From a checkpoint of a small transformer trained on Wikipedia: no biases in attention or MLP, capped logits.
Each number is 128 + 32 x the weight over its row's rms, rounded and kept within 0 to 255. Layers, rows and columns count from 0. Numbers have three digits each. The size before them is the row's rms in percent of the matrix's.

# layer 9 attention output (transposed), 128x160, rms 0.0793, rows 1-44, columns 0-159
102:146176108142125151096178102116121158128157110114149102163108107175115164029151147141150081099150123112188159173159107119166098143145120116162135123110123157179156163080141166127148142123160171150123131147160063124120128104130140118142182112150129095129129111134159171174126093079146135118179198181140151152128145098103084165124156194136094168150153071187081123104070100126197180137122145114089111111117135116106181070151115082141180149086126145099143096184114190191154081131097076
106:164197129153147131122152112081124139142143090118142128093131126115136081148175147086097169196179112064122095173151115159145120177141161133147132159178110156103137098115112111133144183115130089125146148151109129108143112157169187154108114189155131123065154109126130091103091141126201054052091110092148075130115135110142106143111173152100090178116153209131146123122189116172108086078129150207098175180116151131116056094135069133115092148135178137135143153133124132161128115183143166
110:162138158144134127158165139129140120167164102157162100156146132115145085086164143160163123088151134086148127110141158164133086063132110097119112105086192137114145144147142164077133103138116186124232137184104156154174127148171142103169166107108157108147112145123126144194213131148133087114114154154144103102099112136185142154181123159111119088149102077086147117159091107108088134088110151230110194111158189156156087132157106131147113134095084152136107071108130043111150129169137164
101:100144101110133175128156118142187089196129129100164104140166061115178122056080070129172129113092055118172163138106137119127115119136128131131139115119128105112105149073094100144113099122129126173135151136144105167133095148155119184174109133141154136074157132164092155185115092127105133120102105189120138149145101118145171123119070110121104134205186058163131157124105105137127173127148074226122186098171188110114043111145087154079155132181165103118158129134084100119116129150125145
106:135075163090146098124123119115175138167100141142141108154107117158130127204125148139143105063108088200176137121151168075136169103102148168138084125146132167140091166159100144071074129104120109054031098100137105136134142139108150115108163150128084177155141123167141180096121117157167116139156116083098165101136135149227162127162091145130108135139133073174167153098103146140144158176130120061146117143196096081114166146063088180108121109129127157126098132131149076152181118132164144
091:108111117110075155182089053130142143106125154072122172142132101075082163115078123111139078085167075085090089062109102113131094166165096096134175188117069074083162130135129110123165116155136105179118110151086093072143146202134052140109103107095130139130140142134128093126175069161115137147095114119134147091147146142116116138124128128128104154127119139186090110112125142101094135050063119151148139134123052091117101124160182125120073142140080059174150145102138144144097151158153153
104:106126117142138171152109155101142128130117136185090118114091136095078142142120089139153166098105133160113109123094171130111112062095117141148099108156164134134146140139074150072135139124140217097042120091114176070137095110128104142054085162120092088170152076104141148114128172155121125107176130056151077153132073157119171147144096086201156130150113179113129104066123098180106144142163118069175117108146088106085105130160140107119082128120095094098119088144095160109149164111179047
097:051133093092112151157127118120083142126170154140089127090103176135119103118123113124122111119168163130163119108138105155199146101145131121232133134161180154162093160148051134114117091140094139110037127089159123111113116161164166137072099186093094110107140113120150164117093134137133126096161108149135154121126064176136127118106148150158124161121162153150096180136146125168131141154194148106152103084125069112118160103159134143052089076086166030124170155139088111178119093174145107
103:084092089096173103166130115153172152117127115163101105134181131115095141093084128152131113169176113149154129119143125129173067079129107020191095151091146117132111051114182125114109071119072155110169094134136172154134100182115123091104151147115122137129160090128094126135109057173135109107091126131138112091102108103136122142138153096190101106130097173164105150137102119158144117150090124089144066106108141081065214075103140125085125187114111107093104166190132067144102138108110144
114:134105116160142118081084092179163133109102094121106152139155115118108155123159189106138129174187100139061126128118108116123116216125089109109129110137048099039147135137194102137210115106155121102199192132128171171124126117199079141084120129121113144173135167120173118115130048145092131127154130077149146108111163112102134131157130111124166172123113154104140161134116152115119096099105131141146127194113139171113129217119124149164147150158129128185090193118148148090153129079165161
091:096071095093081127103066153102125117107161099093101094155176183092159144110146098087088130168130070093130124101074130135136100135140107195131097131120138163175154130083166066110158126105052122146130156157133143108099163132113182140133135114125153147177112197111116189151144069144105141142111116177177169106149161125116118134142163112212100156161094111090052109108126150130061119045129157124146121144161116104141191159164160098100119118102107133083169170110073108089155124107132156
102:095110105125089121148112096090115091161113171182064110137165068143133083176093125117134177147172089122151153082139113143156080108118077121106115130111202083135134167126155099129100133131101134165087208146152145069141100097097130143148112190140129134154121109148077097164146171097109098126087073141156116116135149129137193118184111119132131097185105157110116107116071099180098175160139101108076138156112126184147135199143108182065102173092105114101118081113054103123151127066147139
109:153141112120177139160101137160128146099130130147077137120123177155116214111144146148179093208139143160134101106125105101096140151071138117149162101108093117103142121094130092085144091107111105111218128079127142163109161152108131100136115118129156146112139095121133133169124101127111100143179107150113137127141155091130110117143150141130156105165109120075163116113068113119159147186094137238114255186110087126088039125124116189153079082136130142178118139127086170149132125091151153
102:123115091081181144119122084115139097121090180146140105089103125154060110159114143066085169117163164125137153102124125127116092105108115123145219134140146185099105136142099074177117164154100173142073106076139111095092152097160142144141121110082139168131108149074133146099104105116132154132187153095108159135105193108102118114127078139124160139079149061137081130190187138126126177107133117022120056116133115139120178165088104097124122168064134145079141164188150143111164135120136148
104:085137141105164117116164126124142137127129128116160132084152152109175118220132131037110137181088100170101100120099168069160167156155126080178160117120135110088084123140136150199111121140179106136075077094104104098116120188076158100118146210089115069138113103053126179132063112106148058140136186149128166162124136117108119119119108097129126079154137099133154102135168104145099155120154090145161109089104100119148086118123102102190125119122183145074140156142154172172146109134141081
104:102048112110142119120120101168153146077115125132081094096141168074109109045120142133110136129135186165117125107130145163096127121078082113130110181142087144130141082147113110159130134127167139056098157175139147080165089126160171140132096153137133141121124161121089158171124098153103096105113127157150163098147138195141117107111148115093170169144156120148103110100136117092123137129149171020081099170191105138113207142154196207049153114137125149146092077163085143102145107087143128
103:196130114133135133097142180119116129121155120105121145140120114153118184075178157102113177149140125129144111140147158162111140107161150155138144138128161137124148116126145123143132132130145104157175162144096139123155104150127126122112114152140123140115081109115126124154133128154112115145173131179146125138124082107082102054121131124140107156109069101083146077154142113170081071123134104255109255146170116096118000107071093154145088129145119141127169146126150113086124197135138143
106:178160168129073143095109151178148112165140157125141112110116141114120100138176114125189138193098148166106092192092135099128124111145135149093061116131109105116097078154112198091106108115165106140133116119098162169057131151138160144107154119134111121115188115057160209115114089135069164142152085137110085110107131121177167123129113146142139142122036133146192145140076091069167145112118157195145124130087121055102091104130134142113134143117146130109160183104180067132170139157169156
103:115109121129110134211160079080124122113178120084147094098150159081147139131151142114184168088159093093158062175126164085135112196154114099161150102032111104100139121122121084085095129132155077131093124179124137091138115175120162123118157144086151101186153120114097124100085064084133161141112131117104134132147141090137165148138086082089160077159163175124167110198151155108152150147143136113111055103123107178117108115169141035164133108093142169120083086138137144136095092138120132
099:116146121143128140126161162176096145108162104105113149165139150099151152160119139179152119118156134107128115155123143117147157186152136120147171140113132088139142104161121133142116120124131113138202156190086143138116158074071135202160142095138164150103129119146113122125155138090114149149084073158123123134090125107147126105112174129053103136144101119130163113125111124091085101128141137255119255095128103125205005113117156159142136111085134146126134135117166126093095110123084140
117:189085165148068089088134109097121115131124117162144173122111117078158147110104054063156119091076126185129164104127084127130142116153180141158114124141141112167131080131086102113169169152086120134138160113166109102155123104134125097141112096125128096150098113204114128125098143169085152162102107117100131111190113224152153163087086128143140099172153155101077115104135195164107145154152159172119210170093131123163028098158111130100129105150113141137155070167086119137124103145080102
109:178150110173149094137183176142091145131175089093152134138117123157164131122118119089126088114119115115121191104141120098153078148184156183158100096129180174171133132119090181122060185052115087157118161134188085139097150072155124127111111100118166117098104167183112137157080119148183163103132147159125144163121156146083127112144169199101060139113148144088159151098108075145132162143108099119132155120145144119179153095175086108119081147181140133091169083124088168186077124156113115
094:202082121120109144140105149150096105104124136127102134179114109124120145111135101086156084164136133142156138120150124108152132096099184140114098084115161117151094102133152097131060210141096100117164156110113108139148160113091172112156051123130075193066109122148122089103103172145152131131116139144126083148158146158183150144120103242186081067105109137116130068161082154131135176113102191140150166088122072036087117141162118100119095111153143081122123178115129093136113174122145105
091:099128067126144117144139100105116108178090143147147171097080112115133049143135132151102191111118175163117168137121156137108146089084143109101098145152148127130124171102129120154111132105152120169104121137168092139132087123154137092150151148132056053184052146111132142080143193122188093088184155120194103108133144126110153162165152098116168095111112169147062164171151121167091055098158128066114086098113103197147133142129096083176137149086130110114144141145069156169182120146130080
114:101170136081142127182117082123137180165171132089107097093120165124080134123143155169112125125127173114181126046086115104044119108113106143113151066132109185137168155094163088099166190123167116144152152090191115137157128129126149123096129129137092149129108100132141191137110130129107163157212131116112102090119124086097132162161092155089165086142153106078099126111108114127103171107125175068157069149126063208121212125145161116155118153129104105146101138170063131132157105150149144
104:168140134091129131096159109191153118067102120103094113094105200120160135113108204137146122148096125129156148174130101164132139118138123120148121101111142097123156066107143085130157164140111120194210178127114113156151150123168085166133142110091151165177116169065117134097080113118094147119087121099140128093180185136142142156160140059161087108117101089133169072116150180126116111170108165221137179154110201100143074146121117104143077166162167052132101151135110116117156130095111156
108:145141138128095162076113131121092191153156134086132168175110126161150137085127145147140120105107069146179123147123169166108170169157085117215165136143119135148128125116124108170151137091142172141162114142143100144184158138163091126079125116083139139085185120158128144091169164103162119114143068075143104112184148141111110151085114114116160161156156100106101118144160131112084156147125123229103232137085135139134022150158141101150148114130147094154135076069149171175163101142144102
114:160162126101088059154068101159108136113107110103138146102141158078078116150136150099080098146140140080110106125114095140115076122080165162153104135140116144109105079082098078108136175093142069117100102125105166136168127157114103154063132123115098139100163134172121124146132114140134097100115137147101143065122129149130174138116147168081122120132169151113145165125113157118098133090139214029109058188096102104168239112174203169113117083125110120145120140147139188174103140104131105
106:095092146125196169149116077163138098168114122150179120131073123197102124105109149132173167108069153164165087129140117105068174179124124120150134128100130165100135134190170182157150075093176103170067123114121087126108106115162116082151161100147126118138116108115144088138141201113114118147127083082134115163058106079144080132137104058134157098114095137166110169075111149139142126186082095090169129143106101183121136154110100173155133119187145129197159117087126116096148067153146139
109:140176066115162126098142106086111106107154176107096134185171119176154083164199119115121167146151105132120147090128113132130098141142141137098121145092163122154127157104145121132122120124096161098185114134150126120132109105162181108127125186115099102117136153124155135172207148081162065105127135154137118156171108168148139096173087136091140166147111112080087087157092154161173183131167147032075050164123120127119234131147130125083174150114161135121125102175115204165118150133144178
116:089098171078140101143106127088101143164149117166107093114192100100117079141124144128122121109104152142092122069121154178063138143163130166137118192137123147152170145166078154157142122151156180134143083164161123077119163155118141136102130127133164129098102150138059124215109179114097097193145135169162162111125102174137116075116123187099144131204105086090115083112125149080102109125156076183131187177132134155160061116142126117113146075102084134072114139074103100089117156164086139
106:077127140111118157187149121098158185172164137118080145153124102106115082169111145184107143136174140145124078133139135180126165096098160165134104162142173166114162139138060215125124145042108176052078105086161147123114088127121147082097090158139094125152184127124144115137123160141122109095151117088128115108159100145138170105138097166153126154149119121095144159116131107106131088117181103069065077092180141120125201156092104143123198123083116121077114118067118099172156160133168154
105:093123153112078118156128209159113178179188076171096057096137183062098103118111080197138139126124082102090112149146076124126131127148152158131128155115076112124121113191106122095125193096131106183165183176143119127118102165098125133143150120117149144108178144157088143161111139124108114078105104116092129114089113094184128067118177150126102178143110144077128074092163134119104126118194097128149179114152114145076169088112136113146118093129131112175049153107096127119122163199129131
110:125140092158152121149110143075097162151068121155054140129118148076137124127075154125157140125112127161139150128152127085132145173072100066108147085081164100121152109148132093131124163167175144109139097130144133104115098153087095176151113154125139152161084139177146185105128116128126126081090145044153100100156139130149158144210072137171122095091088138091114134091069128128142107119131116201135194153135128139153034167109067123148111186212145132137103103112090096125180112075103112
105:175102135163125053180137152137141110126122131105075102139106096116106112146234099196124115110130154161130077197167142180141157152122136125061117165117117168093095097128110203129137111114093100137140102162166099120101093128178176117098108144159166173143144156033162135128119118102138144128094155129099073121129184131146116137115086103137112141123081165124216141104126145108130092075170133136111053181156118126132143142079186153125117132100104160140122187137100075158158149125088120
105:136135096084119147096115162087078132158134171157106129168115176135096121144120200110087103123159132114117107103138131128115113112101099090121116120104095130172094129147137041144127183068134149131206140164123113125164099148112103222107115157133059135106154112137172173106156069095112123121171091127187097128101115097137133159156094096080121089163114106100084105115095109128105128135151160175087162072109120196142046086091125123136163121101110117175034073142132160179125104131160105
101:157156086170136094120117173116127130116199077127056106142127158098074092114180136106076079129181144080130170139121075134143145105120077082128147142104134065109157082095171123116080138171077178111172144133100127081165167068112155190160119165128112157065116134139096141100112136104162097132121143120067093119136100136125110185136144157145088163132116083134073091114112125132111073136142147176105111201143132094149111116167138139039092093117174108154086151099103111131085073123123121
101:057106125138135153169137096145133145179135115136080054157120070096114110110096097184158113146108151095127143168170134082154111123102120080064139142152111142133190161162082159123111087123173166124013113132115135171109060166073117113134152112118092091159133105124089122105149132143120121089142128107051099065165097113102148087131114134151162140082152149129122118132117132139156137103103076091109042073064117138081191132089138064163134152087138146125127147110139132170135136098138158
103:071103146174146130106110213087121109143126146159160057086133111144100138126111086183129110145048133159096119158143090140135129123155145145098087151170159079216112109152140092136122092149119091136084166095105095185091096136154078152109099126141142107154143078114111172149073099171091170134086120167121174134168058169106156086114086093181135146145140054161120102078106106128107107132138079171130172117140149090154095121107084161078137136154107088155112110134135120073119174117140176
111:036102145102082167171116091114102109076136170101142113117091109129125079107104127158076108110090146121141121136183139117115175155134144100157159167146147185114151145139099134133138092122117155076041080174167157135086143125100161089128163106121118151144137167152124142128109097152085126131160141095100167061151084171116102102102140152120174198114099069176123156097170143081146100116123157121124115089141134136121140110106112091120167137055099059060146110056169083197147129109136181
107:143160097107108179123110096125113099106153152141157138136116157138080165134133130118124113054136139128136120161112163097098137132128134141142138177153140190136083110166116096165088145136158121135166109124104134146180122137093076134108171106148102111137154132155127178128158133171123144177127121134129103117131101124174193118092119108102169117156115183166131111103125133135075135122112141255107255126116111157112006160187148137107144106155072144178139069098147148143151141111084115
108:113142162109158129058095134163135107173101161179115080091100134125119101129079079176132111149104090141113139193155135146109189107093159117112166095182077069119158147131138085167169117178199105143125159120127141139083153114165106172134143160144125115088107141112173097068108122135096143111157146136129128158116069099128129108166122087160162186133076093104161082064178136095055137090102090156133126101149149156119129192097050119126127183153126117111141143112161123104162202141179152
106:075120142140139145149127121118104148160100081107145127110150119106124154127126114132077101115152173141097180146086093136138150144107137138109119173152123127146144070148125154131140136138133129120094111180140125133133139087106195184136142062118248160114109188151136134141071120105124152162127179170097127122102120136169104104115157127150103135118193114147116107148114116080089117119134095220134216131116136062131000131103078170159120147146093183132113165148164094160121105109060157
096:151146092128081134095101120149173130157138131123122091082163113095133158079123125117143124113091090127124165150156135127130123171125120168140134106117143109093116120087151099103158171147097069148218165144091143131147094131135135176104125131092102142106131176126162101088155096144078124129105120145132097118145103128069122135108162104144069127151127146112189155106129112114131109134115159255140255130103146107109000126124129153123115110164118085166136125161125103121146105119126146
# layer 9 attention value, 128x160, rms 0.0388, rows 2-45, columns 0-159
106:110077157056162097124140135117131084157166130134172130141193108129128181140146165130120157134104155154112112148186110133111151127135170150083110178144096184065147106058144102153091084078088134084107187173105150110129071225175148102156193129158098121136111115108146119172162167090134125086151117114136101128083115090176073130114151156120164166124122173138166148171213149111113138126106092125082152149095137174133142150133149103181104104104171116137135145133126190102123078144178164
109:115190087111126153138130101114128131135171105126191100141066185190120111121121089103094089125122108167084172069139105098110134143056098090164127099103165116114072106134088153126112144138082174124123181184153097103170097122173139147136139116140146146087107124143162173150121106200158106127217122086157115107140095180130105151155156077100129083141078131190116158132097125088084115145139148100086112114138195097141025160116119163154153123174093118164101152092174112109110137108128140
100:111144120080153166118154072217159170208140079143153104072117130090067116087107094163124141103137105117158168128103080100171166142175139091128093125103171149170181102194070189124178092169116118124155163115148132095173177102170155107105102138172094106106120186174129060185152124141077095135118083115125118133166111143094148153141112152118129097103113092167144111138168134105146198154153120122100152109151116139142138101117112119116123135147100115088143090094110073111144109212091116
103:116138135125097092144107158099101168127085145133156161133108138094149167151152077139176127143084112201069060140066104121112163065155110128104031162136096156135141116142114135113128130170083165119116108086134118154112184042114120135083126132197161162157111148087142123177133152155126095108103128173190143144138176169171119105161165149173092083110098135134118082115085155152156126085133090122165096130144099112111111107153153083178161104148093118151118100090111102211163161187129093
096:090131088112016093151096075155125091090122103128090166109161134097157071122150128154082103141143167080102162148072088160139151187130154139096180114125160138041123138138041108108137166094154071111134103150146181136172188133138153123118134120062147163176110151072107111081103153112111073118101135086171124123157128122123166156082080073163133127155108086131157165130172133155112165083097156157151140082162098129146126133098156119109171154130126122171118124180093153123118102161125117
106:140115119087114129096131176106158102163112160132143105122159110086166131127162093118171173125124143104123162110155180121104183074094159120168109068106142155114162116141133136082129167152157191115142074130114148127139146165089160056073152123129117170172130068104144199119125137170138153160104106025131103125157096168136191137180096101137148087134142092118094102140155099132120136154113122135203079083168044136120140113087119125106103138061109141160154167119113103189137197075134139
101:091094149115102147138106129115123150149084170150147149099147113051142158140056122081122157113135159117131121155108095177087207110149095093097092117175150207087095098108046175111135116110148168121127126131172115116148134153135156100072156141146092158076185121155128141103123123159075111177084073083131147128105105082118158131089076158145141151188132183115113112146099133110131127177123109151154144117097087100121200124154128085147171166093122136136175108119150138235145133179170137
095:083155162126109169132143131154111149071123101095140145080127154128162151067104165142077214090147053101126178080088100109079164099172136100098140157170152151146172162179126160062124092146096150166175159160112130133128127141089100126152104094156136076129157126112153172101116134159144099075127144084118099090111171172127113161131110091148166153145183152099120154136161157163169126064118154063153115138068062092141125113085184139146170148088109099133108163174100091163110161136155102
110:119162149179176117175148090119162102133133119091122198119163098116104137128078145131080155165086136097112137127085152139107077103125081109095092111094091083091147144161182147117126160144127137076116108150125131168080184178178135114184119143133157139134124091074152101105165134113163092123103143139121131088117121086189126118178090104131102115152147136092131114146134138124119109067155134147107149176171130107131151151093103154075100139180139093166046159123095196000123113059093146
094:097061115132110116127097101186168118160102134104164085119133056074163169068078121162103113138099129150146182114080143077090130102168117149163141108132153102094125157111061121123140157191114108126153182072143147124142113142130149150180105135057122132094067119077205166096112095149140135157132165143079212093102097087116135129178155103182130126181143154104089155139127135136143183155125114117143103130102113137135076096179129127128095133120101095161108107160201171119102094072130153
100:100117133114087108107138110145099088108105138130138161180135139157146122130066124161170087106143071117113203086148120097181182156157117128153124128129197138110132097127113134118109092141136122150127157109097079142144135155152098205131124149166094136128077104119193124128123066104164113125070086104121096076112110127119137054204100073094115125141103125154087101143131058119166164160125124132080108115130045168166101194085074132115108176107121134121095128173106092139045180099095108
110:134097164147197075157090165101094152117136097155137081096168152159140107126083138143142112107134100090116109070069113109107145111150099130083104077144080154125109156123112177095108159105208153073120095083161089162113192143169164145150076150135100139135143170150065164150120057162143145105093176091163151121075175082119148118176084136128144087106198112098126095116094105137135115132188102080112103156116129168139149159084178164170144153143145163123065158102103128113095130133156083
106:103134112175156097120141145159147140138079097109177183094115109103097128150120171157161121183118157069129146165137076139158109048136101180090170155109142131132123121088144107082144170161094136090087118107115134108153187168124112199171139098105106154075084110076098164148150180132100133148113147137093116142119111097145149141056209180127126131139181077116163103188086157149101163139181170187176091126113165130110190162155102132095131122084092107125135159145168110139133183149099089
100:088116126106121122125095167117156163118162092082174149096186205074100117137127133118137142111089128118105097099123121142149137099106166160148112144080102133234145131144138090140094123104091082126160113063082185144055156090107139141101129162086152090092122037143094147135085182131124128153127150154165132114120087097081152123086156158154142125103160200076154078156210110118116121114167153139111104115156088161152193116156154079117134144091150107078092107119148128149081113158117104
104:114106106187103173183137092162105108127154156121086114118173111053159101050075212130139105126141150121178093049188056122128116123089146132123142087084146221091110131162103071174191123163132197169111162168131121123104117153082116112122088101092143108156111162055159160128181152157131135110103124150088100139118160099122106080163153120117141070160100144138111120134124110131136125112157151104089158122137093126080078144156135148118134102133092152101092152117095150156097146097107139
111:159085070140144105139168109110134081089077140181153086097172103128182151141091115133093161107087106141042095119199115158116134109164156119086123066160092149120116172105159123194089076156107124110105126080170112064107145126116132207146143111123130132121117085151111132132080162193120128093199122164132098129117087159075103146097192117170157106134156162115122093151135106078152118119116133090132136152111173192162158097072138137106146149080094164123135139079154171077135126107155155
108:110144100190117106118142159119107173176154153160156127124113111073133125146131092057158159115082139173139117112099095147114123026154085149129101143084075126160157174159062145105129137102149054171166115209133127123157096160153168123119143144160168167138148117100133149118154138136108169147119070079099125122174178174149159169158161073120104116102121163139094154152112193197172090135177100077154190147129093167116131091127159131161101146123107110095103136174090139103158158149128162
100:086172122100166144097125191161115090108162116073162108091148181126137087131125169144178046116126157055114096111177148112139158192121091098155125184085133077193110114147144130125098114090077100133109078100112067070137091141136187113074180153132123150107122163066124097104082080145148148077049170151150116146098150120130143128129115132150126142092126140143149155150134132140101104096107145135074127087167190134164060141149140120144121140128161116115085094129151134125172074082086148
103:137127113121085107129097086102129142032127105152158072159172085186106148185180114076165117162134142092139098120118151161114095176117093136170132127205157060124110158146152089157122091148091110152121095185098093125142111031135148100092137099104117134107097132102122167099109114143104133112119166201124114154105155092109146143113085122125130089171099159169150158145166139122191128185127083094057169180127164118203123164138130142091149094138077155111120114117132134124084066128113141
110:172105181104089123120134106109135162162133108104068070113186103094111046128114136159136072093110136188125104082134085109133184171102117107152167084112168158143155141071128137098158142124127108173143127088147104096139068130072112108120151133158150156120149137140138116170157108099157170117105130097125152117145097145085145097119145142121099103173091119180127120147200176087093157158137162151214102130170076100143134197114056115099110095134141092113107158210153095164128093160184159
104:137074121094162078087116108065110137143160148151129162118164159164086134104133066146147173121151129193095118164166152104130126144112172155129155110144140124194149132148094119126152106145092084116140131136151102164101153136170131103176153132105124200079147155205145118129103117118102130099113146190166119136104106156075109087066109194097094177121139098134138090154106089074159114175088161140141168108111162105138131092210128135134094094174108130116158122223097157161185084124148197
100:153106105152102107120148151134138100175075164172046152105111137126146124098130128119146192093099128180079122199080108133171154122129147173075179141117134161145095144095055120055094193091081126137169076098145067144133168106146085125160153134126098093110134159098081095110127089136139123159101096115134121091136151218119206104145137147142145115109139163091178145105184125156142125121171138130097148152087139115152096156182147128189084103090076157099109120142113143181104101122167126
106:135135155133163160150126134101203085131122115119159178132067126164163146167148078117165093136109127085150186139140131133139130155131129135083123153075114116153084079077197138161105161143100162154168167063125125162151076098126130186140114166116122142139140103169181134137141171080133138151151119093172101162083082150100097161146108158121174102123087136139116118102099100169081083145109185168129077169150132160082232128135082101097111093112144098135155134037074106165093117143155125
116:095157131064118142109140147121141110163116154108119139129073148194191129114152178141139095158140164087116084041070164088093151136124125142126132146078135155096177092102143129094162166093163113098096124045175091126170128101133116147181111119119142139084124142117191148119120158153122123168102145067102120124087150098095188134189148184125121108121198087080104132161096073119097171092175127110133127135147127128108142199166097209125118156159178120124147096082142170147101143134087133
109:130116169090143182093147115141179128128109097134076109183159173149130149095162175177128094164101099104117124191171086128154089145080076122137065123117117108064146177102136133135107139093108171179091163092106137126179117145086094174172122149110170153148132151131089149115113081108151108135067110164101140084134163076162179109131119119140172125136144166077106112144092181138143116201117172128112125123149182139147165094098165100141147133155090061159074174190106119073176100130133173
110:161168111103156113122106131101133139127143104116119111149166161175047142154169164128115106175135155122070132163096150175131150125130127111140126091070176094081167138080079127120143075182094165176093103127126139144177164148148172098130141140129106156103098191149118171128116145095083099081104077107147137144122095119111128107067054081133140154123136180136122087089165153109097107123102085111103129160173147125119227125145180150106106143098179184121151119049136105185138083068086131
109:151151134131072145132119078171176160130180121127174162116145126124167176144113163104142162100135112167144093086114152084140148133145142143131165071136130167040103104121118084116154135056148060057112140084087146190141117170098113154149160146075099133166131157081181126119137099188119102139100132107143152131062162125109156083132174165098134116128141127123185181083181135175109086089114144146128177144102141088130141148207177124141164154144141116140064123159095185145127076149134105
105:122111090132105161165138139126070139167137098151085192181151111166135111149147150170130123161137153085094127069125133162079101130181121120100095122123082096175111089107202125122142092091155158205151078138100097140082131096133158087133102107156107157124137151153079097170150199087092093103112109180191132130130122098100123170161131097142134190109126152162130115164061079157127153119102063197198089118170129171156158135121121172102110157116169113147130115100159113082145163168095102
103:132084117168209110115128093206158131146155148103151143102118153145114126129128132089113169114116111134071202152190069065160120147173165106159104151139135141127071064095125163183110100108174117094159169169115117115169119126197128108192160136159162086081107130127164160124111105149190137126130138117092124119099094153183142076133149148084139117135145108157127096098118091139101102112139166086122120158087075178120162160089101145182148126154151173114148117132162139205136132061087080
113:115115128132104143130098099139082164102101156108153180157104135147170081118140141126148027098110146169109117044176133159125144147154135102195153132169155143113155100156069101188118124145163174086120095128148156078137107136096147127123100094129106175157111154137124090123159173110113103150226162063044136125121059113085106118086185159084121117155128115169086082104136091154132195165138154104127143137125107150144051137177117131102131121142124103116101094154169137111072119094137104
103:121091132101116132138120167063152119107131178165173174185127130138152176174106106146096174154134111189177121133157093170132146070109099117099128166138170153070159064148100122146169088152144156145106095124151168169088141162108158116105148122115119100137130098166142152134169108147114138097133134103096094139159087196161089119166142122089140097157150105109118124133151166185139101150137081079090130127126128148162064141097093113124124160171115104124151073029110102227144181074169077
106:139179162093106120080123172143115159179154114150124115170170128121211092143145139148104109121118180134163088125218149155142158103139148106157132159170096103073138111177133067131094119117104164088121127127125097160089081129142125121110134129065109105110097123056182154102109126113101102116161135100131170130141100154089155167137108133095153123179140147138082097125162135137147142125139122050042142093091122078121065039101083171141140120148171090155178089139066158141095106181128111
105:104121110149149131159073145105093154119095162160071104134138163128107145151146125185117131156141147146133184138143142120131215153071103078144122110132096093135110156086199072101146107112134187099155142052165169175104126106153152152195081157167098176156083092081091114147170105107158130141079162087123103083172156142125189129199131162144163105116072092138134133136149142153144129116092172102090122122140141107154181116114144154151144159167151063147074102179099086108139121082145173
110:137085136182156115154181127110118120110161127158152116184141076154145155158142117146090151117148147110142057120194137101146121054095137103101102174136127167080104102153114176206078159144095096169107149153139067109082026129134147141122153116177144141131147084146115162119123125081161138102151135140151125166162134101185101142135175091160150087092127140120122139125110142177183089111121150069131161146118122069152100198150118141147107174146038103168134105079135147160175174093130130
098:128175112113199082096105092185145122107060116101136092132116153144132088131117164179147113135128160123088122129133145089143135071142080084131100096110131124126101133141175075151100058142167105120103147081122175166186125104135133129095178129069121142092175075088150130115136126110128087123145110102135080068114151111178169098223100149091115118131126111180104143115145128143127111144158134152082158175089160125129178119122128181117142106131136187125148122004117103205098120080128146
099:119095104134088120108156108132168116096140140130123113119141168141168134077150145081105140142157132086092167176175155115147123149106139083115129128163120173099172086082175111123112116131151184112115154154115105082140076209148118125155132164039156111101165124095090103137141109100112103148082132104084131070132170104118107110142136159170105093156087101142130130117155149073169129191112093037117174183103073089143086136179184139146135123181072103121074108200146143153067090115099108
101:084196158145127121099123151106093101135155147159172056146062116147146192166122147155120202079094163103195157157153147175149113119128111127108158180091147096127127088174114091086113123117147173133177142146158142127100166096075104154154083088182121122134125151127119122073124105108051123104100119064119140143120162148074157159174103077109119148098130097151087112109153134180123118056102074082092117100135108134089148135091107071117162146139139080084115139089087150180109148176153112
105:151140151139091143122105154188081139189094124157084086104100099115164180129064142137113129134112137200151143114190144084125134124162106088129150169205104137200176155161071107092147096140105151210103164125120158103120145083103130116085143144118166079179159129173129137127099123168112175132171102054087138136144125106102163103180120120136137106113105109106102104141122086088138150125138129131187119102118047136151137089082092070095128160117135097163101089130117070094197113132123161
108:114097162183036135136088129078107120096111126154179160156081108103150156131119153101122081159117182136169101120111108140153116065105144178146120175147138099060120148109123189123132123135113159074145087118147195131100154085136139188118157096176140111119159218171156148151174169153049120114107127066086124159108156117119137140052095121168161124110150153171084143094138132170138093101120072139093101112115119150114142092151133085076142117175121084115124139087172101187128126098127106
107:148195141149086156115055065191100137111184146117164113125149048117125068120159175095106107146133132090082129136090146196141134131113096135121126118150152144148123104100199079194121113137115087134100113149160126161155152077143203171113169153124087155160119162134163104152125051124090143130181121116197115092081116189090180095170111114109138096075133134122107135133135133126121199104122088133140089117158111108104167116146170113100104109139110133128149160075183068140146106114160154
104:163157109095155161112125148174126152128076146136087081162129113099147100124068064133153076175107130100180104145101102092109145033082105093123128171077095128118199133156141076109136151126163182117143138120104157120118126123144087183123109136117115086172115097179104133124141142176070149154162157108150106135150094137129162128108089158127148182119069106154113126162157133164142165109097121125102096125146129167098239101095134156077123153110137056113131103055140184084172158157112154
098:115112130144086168147164151145066162085119107148208107155121093145167184090164168137108115143143176159187090139103043102165116140118082158180120171135131147161108201125102103103173095128130121108082138158161127165092163078097112110115146089135110126133090215153138104110124143094123150185178158097088131125138075173099082153142156199169094103124141157131127113109159145076178109113117134151135142168147130094182092139173138118092162107153092099180145154149106159102082131170165106
104:116070100109157132108156110120181136116112151112119101081219074158087116082157152165110137107087154086102135178075119096124047144163101094143079121134094135056095154113114163094145098133097125104168125081173096113141132131122124152117159114130113141153134131085161117162131148175139161130080130082179121137179156100109114131124107133139109086062082150094112145185195122150117127104129163169057126178124068134120130161096166118105125174091164068137153139185074108087128108173099180
107:111180174122124158147099123175163151116124137139153088072105071096103058148173121152111051074124135152084160255091137133136123147120149169129075073048093190105147110083110156150153143133129171171117150088117123113168080147120119099141144093081103127097142127112086143130083082105164131164162122176071103113134135134111094148133144120168104106122116103149160108113152104121153170149102111107175125158148155091113085175193098082130115172106172174120080149122103120145150145106117100